{"n_layer": 9, "d_model": 512, "n_head": 8, "n_kv_head": 8, "head_dim": 64, "d_mlp": 4096, "vocab_size": 32768, "activation": "tanh_gelu", "norm": "layernorm", "norm_place": "pre", "norm_eps": 1e-05, "positions": "learned", "qk_norm": true, "attn_scale": 0.125, "bias": "qkv", "tie_embeddings": true, "parallel_block": false, "init": "normal", "init_std_qkv": 0.0168, "init_std_o": 0.00395, "init_std_up": 0.0168, "init_std_down": 0.00395, "optimizer": "soap_variant", "lr": 0.00701, "beta1": 0.95, "beta2": 0.98, "weight_decay": 0.043, "lr_head": 0.00473, "warmup_steps": 60, "schedule": "wsd", "decay_fraction": 1.0, "decay_shape": "linear", "final_lr_fraction": 0.0, "batch_tokens": 131072, "seq_len": 2048, "doc_mask": true, "z_loss": 1e-05, "train_tokens": 511700000, "steps": 3904, "dataset": "wikipedia_en"}
Each number is 200 + 40 x the weight over the matrix's rms, rounded and kept within 0 to 999. Layers, rows and columns count from 0.

# layer 5 MLP down, 512x4096, rms 0.182, rows 0-25, columns 3968-4095
169,257,176,206,247,207,227,172,180,238,70,240,204,224,236,198,169,156,166,116,201,209,113,251,227,173,206,205,146,148,212,244,261,146,182,210,234,239,197,218,184,150,203,254,142,147,127,202,209,222,199,179,285,263,181,214,198,267,210,262,190,170,219,188,196,171,155,150,134,163,237,157,202,273,151,185,201,210,190,243,196,245,245,178,248,186,248,233,229,164,214,205,231,206,213,159,187,255,192,140,196,265,225,183,177,167,158,185,237,241,209,187,176,228,208,170,180,289,253,129,184,230,123,228,239,231,138,253
200,164,199,182,236,186,277,228,243,211,212,132,154,257,149,188,191,138,185,185,161,185,187,200,276,292,160,209,192,253,222,238,218,282,175,179,236,216,225,141,231,186,216,273,235,194,205,184,254,278,232,229,251,194,198,179,266,204,165,159,216,133,178,221,197,227,233,256,117,231,229,254,160,165,201,197,209,196,214,235,158,195,156,128,218,265,209,255,209,211,176,156,204,130,223,252,205,206,302,227,208,199,255,215,201,308,239,210,220,190,179,227,96,188,189,184,141,168,267,235,192,181,194,167,274,231,172,249
186,148,210,237,212,215,198,133,159,236,226,137,238,220,191,156,276,204,185,201,198,184,157,228,231,175,172,241,228,116,216,223,217,165,188,140,153,216,242,212,231,186,255,212,129,187,213,205,160,182,192,190,183,252,197,232,220,253,183,213,160,251,240,165,118,200,208,130,190,181,285,192,186,246,269,194,178,174,165,163,240,153,228,228,194,125,230,263,224,245,214,255,203,157,198,218,195,240,257,180,129,203,187,59,193,199,182,175,262,228,226,261,156,141,128,208,321,214,165,183,274,224,209,207,202,230,156,199
154,228,181,175,167,185,236,194,239,168,106,206,146,189,195,125,151,234,178,248,91,174,166,219,288,182,157,233,205,199,232,256,158,254,239,188,238,188,255,168,171,256,156,201,143,182,187,198,215,207,173,221,202,200,273,153,106,216,212,156,217,231,163,161,271,116,188,179,199,211,167,211,177,219,215,267,185,154,286,227,242,195,167,188,199,115,128,183,140,178,249,205,228,197,176,245,158,229,205,256,184,176,196,145,187,215,186,226,186,169,183,188,191,233,130,197,223,229,192,207,81,166,258,148,185,206,203,155
204,282,224,189,207,114,272,151,210,188,238,201,160,205,203,144,222,194,160,157,216,246,239,195,181,119,284,235,154,225,289,191,162,194,211,149,161,258,253,196,253,237,254,205,81,258,186,140,197,266,206,90,187,186,154,183,272,206,122,156,203,229,216,217,170,237,245,287,209,229,220,224,189,197,142,245,165,179,297,155,198,126,230,161,186,161,172,183,153,217,258,187,227,203,186,207,133,202,143,207,172,186,171,180,261,237,163,177,184,197,209,222,192,183,134,131,221,182,177,278,158,277,228,274,204,146,269,180
179,207,238,231,167,169,175,247,270,174,211,217,186,233,188,184,209,216,186,206,287,207,198,113,195,185,141,214,206,181,212,213,227,211,197,250,190,209,154,203,195,166,225,213,256,134,222,176,106,156,212,215,213,167,260,253,197,155,254,239,185,86,194,218,177,188,161,176,209,197,181,191,158,147,204,212,101,167,176,205,180,229,224,180,215,204,177,197,229,248,257,208,202,126,201,193,221,156,175,199,114,249,170,200,131,153,183,200,168,201,211,212,131,163,143,245,155,229,230,194,153,215,210,197,212,208,230,163
175,162,183,226,139,98,175,153,226,183,220,172,189,267,157,187,165,249,170,243,153,206,210,219,149,174,176,257,200,292,219,59,204,169,192,226,157,200,230,184,131,159,150,171,204,149,218,272,234,150,160,156,179,92,161,223,151,196,267,243,165,174,247,263,232,220,139,183,231,186,221,131,125,191,183,184,181,222,190,139,269,190,251,181,201,233,206,178,276,201,179,189,185,231,189,255,226,219,152,179,143,162,195,274,244,218,161,228,204,177,170,132,234,181,197,229,267,143,260,181,214,135,221,198,173,206,294,197
183,202,221,218,253,203,191,225,142,279,200,173,228,179,252,191,164,162,215,276,222,233,220,203,151,247,233,242,202,230,165,185,256,176,193,214,140,166,180,208,226,168,130,241,235,144,201,202,190,265,223,224,200,165,182,189,229,182,180,217,185,146,190,149,233,176,196,176,177,149,199,222,183,161,193,150,192,181,140,170,168,211,116,135,185,207,257,247,141,195,252,134,214,201,163,109,210,199,162,175,243,237,172,209,247,165,243,220,157,211,194,133,168,218,208,218,213,204,198,190,94,179,186,229,253,153,147,217
205,177,240,169,221,161,236,282,161,230,263,198,186,187,234,200,200,195,119,178,146,171,214,175,340,193,192,204,230,292,192,169,152,228,173,157,225,263,178,211,171,217,177,165,231,221,188,234,168,248,215,143,198,132,161,221,156,160,240,207,200,117,212,191,243,183,193,162,174,167,200,162,203,186,151,189,210,172,148,161,170,202,282,258,226,233,242,202,249,163,179,143,145,122,179,177,135,248,191,186,198,231,170,253,194,205,212,258,155,158,198,211,288,219,177,229,207,209,201,91,206,193,256,148,201,189,239,253
249,194,240,246,147,232,206,209,198,188,244,206,208,178,151,255,169,180,204,207,184,158,224,240,193,204,207,173,205,155,223,221,191,195,139,175,137,246,240,204,196,180,199,168,204,218,170,217,270,225,175,166,260,232,279,248,174,205,200,259,145,170,231,180,189,192,276,128,207,254,212,170,162,129,314,271,216,185,201,169,183,135,164,178,234,239,199,154,239,187,170,171,183,171,219,201,167,128,123,155,241,194,204,194,179,252,210,141,200,198,227,205,249,166,239,264,229,220,226,167,257,251,155,187,150,240,221,163
253,186,238,186,247,247,135,223,259,223,145,239,176,178,163,290,211,170,180,194,290,264,213,166,163,215,238,170,270,232,140,182,155,247,284,207,148,189,114,196,260,117,162,250,226,154,187,162,186,184,239,96,258,145,284,179,228,241,157,212,216,167,168,264,182,258,152,157,281,206,167,230,240,192,180,108,210,298,236,223,182,226,218,191,274,165,145,216,181,88,229,169,211,218,141,172,176,168,174,199,207,170,220,166,251,225,133,192,183,149,173,156,128,167,186,146,235,133,177,138,180,248,209,169,151,121,174,226
211,174,209,149,153,260,193,146,220,153,201,176,178,232,202,194,193,238,199,259,192,195,219,162,152,167,260,168,199,180,202,158,130,202,180,253,157,170,219,214,239,221,214,272,183,209,149,210,179,166,189,184,244,252,227,295,214,169,213,273,260,147,248,197,207,208,213,161,186,194,190,240,289,166,150,147,136,237,184,208,214,267,245,163,162,173,201,154,207,207,198,252,162,188,207,160,172,311,227,168,246,200,169,277,240,155,204,194,142,203,242,230,150,205,246,171,211,187,185,97,240,197,138,248,249,97,192,156
217,187,186,185,201,245,212,221,163,184,178,241,149,209,168,186,157,242,183,188,212,222,196,247,214,228,199,163,198,135,216,164,201,224,201,220,105,235,194,209,236,240,194,185,226,141,254,219,214,187,165,171,154,214,212,197,215,265,174,190,200,198,149,131,293,179,225,148,174,245,108,187,166,117,153,191,211,210,258,215,185,114,173,206,180,169,216,205,256,217,188,223,233,211,230,244,204,271,120,205,224,200,180,190,227,185,171,178,177,173,216,179,236,239,219,203,255,196,184,140,243,163,225,110,193,267,164,175
212,227,147,291,234,222,219,176,195,188,186,206,191,225,178,243,155,123,200,211,208,185,155,192,140,184,163,249,198,201,202,173,233,204,150,209,172,162,237,242,210,180,223,273,252,272,252,220,196,141,165,218,224,185,196,269,211,265,134,189,142,189,178,194,170,198,178,144,229,221,184,204,217,198,183,180,138,166,217,245,185,173,240,235,217,212,228,234,183,185,212,126,248,190,89,223,151,281,219,155,197,181,163,124,197,160,232,181,210,273,148,139,184,215,143,203,197,239,185,218,230,241,215,177,224,217,147,248
197,148,178,224,142,237,245,179,186,205,231,195,197,187,167,189,197,232,259,210,150,180,179,236,194,172,242,152,209,192,196,229,227,206,116,218,146,166,146,217,150,144,145,246,114,219,211,198,201,189,171,153,246,180,210,233,225,192,227,237,225,180,247,183,203,173,189,217,210,165,213,178,166,146,192,236,248,162,264,237,173,151,163,161,128,191,178,195,169,221,233,157,265,151,157,192,227,241,188,210,164,166,207,116,118,180,170,183,158,217,163,209,277,183,202,246,177,165,185,227,204,260,258,186,261,200,170,231
154,225,166,278,145,169,185,170,210,224,188,247,159,137,169,121,221,171,277,154,166,242,176,192,202,200,208,178,176,212,208,146,128,195,192,203,233,192,225,193,132,242,175,218,119,191,164,222,213,228,175,187,129,188,184,166,205,204,181,202,174,269,198,218,169,150,171,241,141,204,161,229,160,185,181,227,192,183,166,189,178,184,182,148,241,158,202,209,191,217,146,173,189,226,138,174,159,165,166,246,213,167,164,213,141,203,230,131,208,162,180,222,117,215,254,187,192,208,209,202,149,237,247,177,171,240,224,218
184,214,203,191,155,196,195,263,133,199,281,274,226,198,222,204,200,156,206,239,187,163,139,158,211,136,194,233,173,221,147,229,259,97,224,195,174,226,208,192,214,213,220,195,247,242,224,187,211,287,266,200,202,90,203,275,120,264,247,275,170,132,145,220,167,151,205,239,89,201,180,202,170,272,244,118,195,129,170,238,209,168,186,226,193,255,207,177,159,189,210,212,272,238,198,147,206,244,248,239,169,163,126,279,234,285,226,157,305,224,215,142,213,227,252,209,136,206,199,227,201,182,247,204,221,168,320,248
236,259,218,210,224,208,206,234,129,159,72,189,164,67,165,224,219,206,250,147,271,231,186,173,110,214,125,116,189,180,162,193,168,185,239,217,250,190,122,270,243,152,161,208,187,152,161,167,220,268,232,189,168,201,222,149,260,214,216,125,186,238,201,318,138,206,201,174,156,158,133,237,241,217,224,203,157,200,151,289,188,187,180,169,193,216,419,186,207,203,259,189,210,198,199,181,203,179,159,206,342,200,176,273,237,198,174,189,178,290,243,115,242,189,203,231,216,221,246,244,165,188,277,257,190,202,208,228
170,196,168,244,183,251,303,160,153,227,215,238,182,242,209,207,162,195,217,166,181,206,204,180,176,165,153,196,169,208,221,182,224,202,232,200,185,150,215,117,184,234,239,186,137,121,128,198,165,212,194,165,219,249,194,106,267,167,175,181,230,175,159,189,247,245,247,225,222,184,168,232,236,168,226,248,187,245,180,204,186,236,186,210,158,202,176,202,222,115,288,176,207,218,202,277,263,206,218,193,216,151,303,260,213,254,252,174,189,226,224,177,128,170,212,306,262,140,175,204,232,170,235,173,144,239,174,156
211,225,166,206,147,149,250,187,181,219,244,166,154,178,193,195,191,200,215,251,201,161,244,235,137,226,234,203,212,230,221,223,253,220,171,232,163,165,268,201,279,207,200,214,173,204,144,291,157,179,185,205,108,261,230,191,179,140,233,183,185,124,257,187,204,191,197,222,258,175,198,200,212,237,198,192,259,224,300,171,205,194,230,217,342,201,299,182,280,173,180,155,198,211,171,222,232,220,195,236,245,273,194,178,151,128,286,173,201,257,217,177,214,180,216,259,283,151,217,253,181,208,270,258,229,297,201,179
183,216,140,211,221,248,262,182,225,188,160,221,206,254,237,292,248,243,204,155,204,217,242,134,249,161,227,217,196,271,184,141,290,193,223,164,163,173,186,225,172,106,190,196,183,228,222,215,155,215,174,229,205,127,174,222,175,236,217,224,214,108,225,231,234,150,217,206,218,233,197,208,217,175,191,253,268,155,284,198,198,182,193,151,158,217,252,196,257,204,185,188,224,156,223,209,217,139,182,207,252,251,137,289,253,199,215,152,257,282,260,241,209,176,275,325,99,193,162,241,301,253,238,182,255,280,188,190
229,195,145,232,122,193,200,218,165,251,204,273,134,240,199,222,215,173,227,158,313,141,152,206,191,185,180,172,210,249,171,231,299,161,213,180,185,207,293,289,182,236,218,183,230,225,197,177,171,225,225,225,120,237,227,267,246,193,222,231,196,204,222,265,187,185,213,182,220,178,158,159,255,149,122,222,167,204,232,196,190,167,172,230,296,266,173,154,156,167,185,229,237,203,179,263,230,173,169,239,176,259,223,161,163,277,237,209,191,151,180,227,185,203,234,177,227,223,197,207,205,228,159,214,194,251,166,177
230,126,157,226,187,192,160,189,118,143,227,164,164,195,185,221,223,252,181,186,233,205,162,235,184,190,200,195,179,215,165,209,171,141,205,251,174,200,207,226,199,241,241,140,210,252,179,96,186,223,190,242,168,226,159,203,154,196,162,166,134,167,228,154,213,222,239,183,231,194,201,218,179,203,168,249,225,258,214,191,207,222,197,158,196,169,150,122,197,211,215,174,302,170,270,208,249,194,246,284,214,165,242,234,211,123,224,148,245,284,170,192,157,175,200,220,217,202,186,205,134,207,205,190,178,164,194,224
176,228,176,210,219,253,211,172,244,113,128,195,124,202,268,144,203,177,140,212,204,169,153,170,144,233,161,192,178,156,169,212,205,282,211,195,207,240,205,157,190,186,198,246,197,218,265,151,92,221,167,248,207,154,237,182,212,265,196,168,175,143,105,207,190,193,172,160,183,254,215,191,160,204,185,155,212,135,226,250,286,239,243,201,194,144,210,225,190,229,251,210,223,214,249,206,205,219,197,211,184,127,169,188,266,219,198,192,185,212,211,208,141,169,221,250,238,200,169,193,247,212,195,186,161,236,139,256
175,243,174,206,177,135,179,158,206,163,157,226,163,182,168,160,172,204,227,190,157,105,299,229,214,108,181,143,247,268,209,182,242,192,176,194,209,239,231,183,209,319,284,225,210,190,201,224,182,193,151,143,148,252,213,185,181,235,145,194,209,135,185,185,244,178,249,313,191,191,132,194,232,134,246,139,149,132,149,155,173,214,188,218,272,221,151,176,148,190,187,205,191,203,257,211,167,140,203,254,225,193,238,222,188,187,252,164,188,190,152,182,180,247,251,243,176,257,216,253,174,194,169,203,189,203,244,278
220,111,211,183,215,181,205,272,168,190,244,238,194,230,223,194,217,227,131,194,285,207,145,191,283,165,128,143,126,108,237,113,303,160,196,336,197,164,175,184,179,151,236,117,167,206,231,205,237,184,207,102,162,163,134,273,172,236,181,182,226,167,170,187,217,187,237,169,229,185,170,124,220,232,146,263,254,218,222,124,142,245,156,222,261,235,144,217,148,209,285,186,212,150,223,180,297,200,175,182,174,173,266,228,228,152,175,232,196,237,144,235,231,145,178,116,183,157,157,242,178,129,205,196,142,186,219,222